Each number is 128 + 24 x the weight over the matrix's rms, rounded and kept within 0 to 255. Layers, rows and columns count from 0.

# layer 6 attention query, 256x256, rms 0.111, rows 137-167,201-231, columns 160-191
[[136  68 126 150 126 140  87 171 124 140 170  97  95 142  86 131 123 131 130 150 161 143 134 112 154 133 135  93 111 173 141 150]
 [134 119 155 123 160 171 127 100 125 150  76 106 126 128 121 132 177 106 134 152 174 186 110 115 107 125 140 128 129 183 147 140]
 [152  97 113 122 149 143 112 153 146  93 150 104 119 150 148 163 190  87 149 114 112 149 128 142 144 132 146 121 128 140 113  77]
 [112 116 132 159 168 105  80 166 104 129 132 114 134 159 118 132 129 164 127 121 116 144 105 114 159 132 123 120 141 106 142  87]
 [138  99 139 132 145  78 153 125 133 150 106 122 115 139 131 123 110 134 126 163 128 132  92  95 149  92 101 163 130 133 141 116]
 [154 102 129 130 142 113 129  94 187 172 139 127 148 161 136 112 116 166 127 156 121 111 114 142 110 152 160 138 133 118 141  91]
 [153 126 117 127 104 142 129 130 137  98 145 135 137 145  91 151 144 140 120 135 126 142 169 135 120 104 141 127 154 110 109  94]
 [ 95 136  93 114 134 115 146 124  97 138  71 146 132 116 159  97 110 157 118 148 140 179 118 125 111 138 149 131 138 159 146 145]
 [123 112  99 146 104 128 124 128  98 158 157  81 129 115  51 141 156 153 147 157 174 111 155 113 147 121 124  97 165 138 125 160]
 [168 129 145 135 107 132 176 161 131 106 124  91 146 111 158 149 122 131 129 116 141 131 133 108 158 172 163 152 136 145 109 131]
 [ 84 125 134 111 133 133  85 137 158 103 121 130 107 163 117 157 130 182 128 118 104 105 120 141  85 183 144 145  97 119 160 115]
 [136 127 157 158 146 163 168 118 129 175 168 140 135 100  90 146 128 122 133 142 153 126 141 175 149 158 132 135 143 184 152 130]
 [171 127 109 109 139 114 109  87 106 117 148 110 148 106 134 117 153 161 129 150 134 142 118  87 120 166 100 134 135 143 141 135]
 [118 112 134  91 121 113 100  92 139 109 119 145 102  96 138 161 145 114 164 123  94 116 172 119 144 127 130 152  84  89 137 136]
 [109 137 128 120  98 128 110 131 136 118 130 120 154  64 137  75 124 137 100 114  93 107 144 104  83  94 111 112  70 116 150 156]
 [107 133 128 151 120 117 118 136 125 139 110 136 135 156 136 142 118 132 109 119 124 144 140 146 127 119 151 146 160 122 160 106]
 [107 119 117 161 107 123 118 149 137 118 144  95 104 115 159 139 111 157  92 134 107 136 176 112 136 124 157 128  92 124 131 149]
 [131 181  97 117 115 115 127 111 103 130 127 139 133 167 135 110  99 173 114 130 118 138 153 127 126 140 118 127 119 124 126 137]
 [136  70  84 123 130 107 133 158 151 142 127 143 103 120 139 136 149  96 156 133 153 161 132 122  94 133 157 128 132 144 104 126]
 [159 146 136  87 158 110 174 157 101 145 102 117 134 126 148 150 129 118 110 151 162 152 106 112 161 157 109 150  98 137 135 149]
 [114 142 135 124  99 142 150 115 144 147 123 127 148 107 181 130  93 124 125 124 156 121 165 140  95 107 142 127 110 128 151 114]
 [ 92 114 172  99 135 142 106 134 122  52 122 127 105 134 130 147  89 139 133 135 146 125 142 123 126  96 113 119 153 118 145 131]
 [ 94 154 160 130 118 120 129 153 172 126 143 116 124 105  89 132 132 161 107 146 139 128 122 125 117 167 107 136 145 177  97 126]
 [137 118 119 111 134 136 134 121 124 114 113 125 127 124 127 115 126 133 127 160 144 156 153 143 132 121  90 110 129 136 124 141]
 [132 120 141 135  72  88 131 178 160 122 118 132 140 108 119 130 132 125 125 102 106 121 123 136 139 101 105 141 129 133 113  76]
 [101 137 140 151 102 137 151 139 137 140 148 102 131  89 168  97 147  99 142 156 115 134 112 125 163 119 136 168 141 127 112 107]
 [132 138 106 100 173 139 117 105 105 158 122 119 143 128 129 117 117 111 115 155 144 162 110 118 106 124  83 107 143 150 110 133]
 [138 129 136 141 114 122 104 103  95 139 120 152 144 138 118 104 114 105 156 126 142 115  85 166 120 120 140 153 144  94 169 145]
 [117 114 142 109  89 169 138  93 104 120 123 147 121 106 160 103  98 111 157 126 134 122 145 101 124 149 118 133 155 169 154 148]
 [127 143 102 145 106 148 138 148 149 137 164 105 126 154  92 118 140 146 129 138 132  96 146 125 160 122 109 126 129 111 136 132]
 [133 119 121 154 116 142 130 127 155 111 134 148 134 120 141 109 133 115 133 132 137 112 136 131 121 115 140 127  85 117 100 158]
 [130 185  98 110 122 207 104 144 130 120 138 152 169 102 124 110 127 113 138 153 124  86 142  98 121 123 124  99 150 119 125 139]
 [155 137 100 118 118 125 117  87 145 128 137 105 124 138 111 126 152 117 133 132 139 124 109 157 127 123 169 150 128 125 129 137]
 [110 120 123 146 113 130 127 139  90 108 129 112 161  82 106  80 150 163  83 144 164 111 117 173 125 131 142  72 129 134 147 136]
 [156 140 109 136  97 153 106 153 135 117 110 136 170 110 164 136  97 141 125 133 136 136 118 131 131 126 148 153 136 156 139 135]
 [102 114  98 105 117 129 130 131  93 148  73 141 172 155 139 152 104 128 123 120  80 141 157  99 150 134  82 136 141 136 124 159]
 [134 117 153 118 179 112 133  84 128  97 146 149 122 146 192 111 147 114 130 152 106 112 133 114  95 127 179 119 138 105 138 156]
 [136  91  94 126 140 153 116  91 124 160 116 112 101 126 115 119 133 184 114 134 142 148  76 133 132 129 128 170 163 105  94 100]
 [127 190 116  86 126  84  62 124 142 114 123 139 166 146 129 134 160 125 129 103 132 107  89 109 133  52 118 140 127 117 120 117]
 [146 183  96 176 143 108 111  48 105 100 120 145 105 119 145 143 119 109 143  83 111 140 129 127 143 167 124 145 116 167 144 153]
 [100  95 131 133 144 131  86  94  91 159 118 128 154 144 112 147 149 141 108  85 171 125 135 115  99 158  94 142 135 143 103 127]
 [100 117 135 142 124 135 144 165 139 104  95 122 103 144 143 156  98  98 150 163 107 125 103 125 125 118 169 140 133 102 150 132]
 [129  84  99 121 124  96 103 159 107 148 168 126 114 127 163 134 119 125 131 194 128 118 123 138 124 125 122 115 125 104 175 115]
 [110 152 131 114 141 100 106 137 142 149 148 156 136 126  76 106 136 120 107 154 150 119  86 126 112 167 124 115 145 105  50 148]
 [156  95 133 135 109 155 140 145  97 197 131 147 101 125 138 130 118 167 150 137  55 103 139 159  81 117 171  88 154 155 142 154]
 [117 123 108 192  98 107 149 143 167  99  90 108 114 154 138 128  92 134 106 126 137 123 116 116 180 133  78 109  57 167 170 140]
 [133 152 136 125 126 139 129 167 120 146 151 137 121 129 124 119 154 112 147 172 127 138 130  89 172 115 125 133 132  80 108 157]
 [ 85 132 151 113 109  87 119 116 126 131 121 161 134 117 110 124  86 101 103 107 144 123 157 130 121 128 105 121 128 128 139 108]
 [127 146  72 144 101 163  76 158 116 119 150 104 110 117 128 185 123 102 151 122 119 139 103 147 111 125  98 134 128 106 124 148]
 [137 133 162 173 100 163 156 145  88 127 136 143 147 133  85 188  67 121 130 162 106 111 100  95  74 167 130 132  78 124 125 121]
 [131 188 131  99  57 142 143 114 134 125 124 104 132 125 165 107 191  99 171 177 169 145 140  77 157 159 152 135 118  75  88 134]
 [142 108 143  83 139 187 103 153 156 152 175 152 172 105 143 130 135 173 123 170 157  97 122 121 125 104 115 140 110 139 175 134]
 [ 98 162 117  99 129 165 130  97 143 115 136 140  99 115 102 155 124 116 124 104 155 139  88 126 123  83 106 141 118 137 103 129]
 [ 87 100 156  96 118 168 121 141 136 125 146 110 118 120 138 107 109  95 146 132 134 120 179 148 180 142 111 110 163 166 159 140]
 [118 150 113 115 131 107 129 155 124 119 145 111 123 148 136 129 130 123 136 141 152 108 151 142 140 110 113 103 140 137 108 142]
 [ 91 150 141 168 106 119 124 154 134 131 103 118  75 117 111 114 119 165 173 156  91 121 126 107 132 105 118 154 102 104 152 144]
 [116 140 136 136 153 102 126 142 142  76 143 133 152 121 116 186 137 133 107 176 130 121 130 122 110 132  79  87  93 137  63 117]
 [122 107 128 126 154 154 110 126 143 134  96 177 104 142 142 149 121  71 108 113  91 149 138 115 105 179 104  99 133 136 121 115]
 [132 164  88 113 138  79 154 111  90 119 163 162 146 117 123 162 142 162 144 105 193  95  67 140  80 112 109 145 128 159 101 126]
 [150 111 141 125 132 134 144 121 161  95 124 122  82 119 123 114 127 140 140 151 133 141 147 157 116 155 112 140 121 138 130  43]
 [131 124 124 115 149 103 169 123  82 119 139 165 109 128 161 113 151 148 118  93 107 103 132 130 103 166 137 167 126 124 162 113]
 [119 128 169 124 127 137 131 153  96 108 166 123 181 179 101 150 108 145  88 164 117 123 102 141  84 136 149  83 153 125 138 138]]
# layer 6 attention key, 128x256, rms 0.109, rows 73-103, columns 160-191
[[134 166 130 133 120 137 135 139 134 107 103 108 186 108 140 129 161 157 149 137 124 118 105 133 116 137  83 129 136 105 149 163]
 [154 128  94 139 127 149 105 120 116 160 106 125 159 115 142 113 125 114 103 128 126 126 125 124 136 106 131 128  88 145  84 111]
 [148 157 108 140 116 123 114 144 109 168 116 166 116 138 112 140 115 142 115 106 136 130 129 107 110  98 143 149 145 102 122 120]
 [ 96 108 110 136 142 154 122 147 110 160 120 157  97 137 156  94 159 133 116 171 118 148  75 140 101 135  95 102 159 139 119 155]
 [108 123  86 140 113 132 171 134 181 151 157 142 130 157 133  96 140 151 134 133 164 142  92 126  90 144 130 103 139 173 171 104]
 [118 149 135 131 119  92 142 210  93  84 170 143 126 114 123  88 136 136 156 153 116 152 119 121 150 165 133 139 145 116 145 123]
 [138 132 139 144 140  97 118 102 168 115 103 137 158 134 146 136 100 151 130 158  58 109 195 131 157 118 148 154 135 117 183 123]
 [161  92 139 177 146  59 135  99 114 103 119 136 106 143 104 135 149 113 103 138 137 107 118 162 117 162 111 112 113 157 113  99]
 [ 91 101 181  71  95 165 143 126 105 133 133 147 147 105 125 138 143 103 111 153 126 151 129 121 102 127 136 108 115 128  84 169]
 [103 118 135 182 141 130 154 128 109 175  82 108 169 123 134 170 124 119 115 111 114 102 102 127 157 158 137  94 109 113 163 105]
 [104 109 171 113 121 154 112  84  86 125 123 134 119 138 123  82 154 107 120 141 147 193 121 129 116 125 143 165 102 152 143 147]
 [118 107 146 126 100  82 107 121 126 144  96  89 155 110 103 112 157 114 129  63  95 149 100 121  87 136 147 127 127 141 132 139]
 [129 112 169 100 119 147 125 105 138 101 163 151 128  71 102 136  89  87 136 126 150 126 156 136 126 144 123 114 124 134 159 112]
 [138 127 119  84 133 173 147 157 144  78 112 107 138 127 156 139  98  87  95 140 167 121 114 166 134 176 137 121 114 143 112 102]
 [137  98 129  92 116 120 135 122 190 112 154 109 122 141 114 160 120 141 154 161 153  95 140 108 130 120 143 156 129 142  51 132]
 [101 143 132 114 117 130  78  95 135 124 113 168 110 145 129 128 111  95 143 117 170  87 129 162 127 157 119 122 124 110  92 123]
 [148 111 120 131 108 180 126 118 160 150 146 129 141  93 118 141 102 141  81 127  92 127 121 185 149 166 130 111  94 132 117 165]
 [180 142 136 122 177 127 146 102 135 124 162  98 136 131 146 123 158  56 144 127 121 136 134 166 135 153 138  88 152 156 116 125]
 [108 157 116 113 149 124 111 141 112 129 153 131  82 125 120 101 125 100 101 129 145 154 147 118 108 123  99  74 150 101 122 174]
 [132  98 103 137 137 131 132 111 126 113 100 149 116  98 146 131 117  99 164 137  82 120 105 146  52 130 129  99  93 130 140 102]
 [ 67 109  99 168 128 130 147 106 112 129 136  82 148 122  80 158  90 170 136  99 111 117 158  97 127 113 124 120 125  89 109 133]
 [176 156 129 170 143 122 131 107 132 119  97 117 132 131 135 108 139 137 114 159 152 126 128 142 124 124 146 127 143 123 156 121]
 [ 81 131 118 144 125 115 102 113  72 116  97 121 193 147 136 163 133 137  92 138 149 142 137 131 100 113 108 141  65 152 100 150]
 [ 68 116 128 181 119 160 124 141 119 122 106 115 119 119  91 169 131 173 107  96 134 118 106 123  99 116 121 111  93 104 148 112]
 [113 117 113 141 158 126 127 117 138 133 152 130 164 102  84 108 142 124 123 117 157 138 114 123 110 143 122 151 109 105 144 144]
 [131 120  80 130 176 111 110 140 123 111 117  94 158 123 116 152 144 138 121 122 166 126 171  94 122 144 123  92 113 145 164 127]
 [146 143 139 112  87 133 127 120 108 116  85 103 145 112 185 165 124  96  78 159 107 125 159 142 133 171 140 104 121 126 105 153]
 [ 75 163 117 132 131 110  99 120 125 119 133 129 120 131 125 127 111 120 143 149 103  90 156 123 116 105  96 164 168 127 130 141]
 [115 165 148 107 103 111 129 139 105  82 133 105 138 144 125 140  69 153 112 140 137  73 113 129 167 143 117  95 107 113 100 104]
 [152 172 139 162 138 153 163 130 137  88  88 136 121 121  85  87 150 131  84 134 134 151 105 111 122 147 158 144 106 100 163 147]
 [144 116  85 129 133 129 122  99 153  77 111 129 148 128 131 131 186 135 106 142 148 146 123 132 139 126 135 137 154 119 105 147]]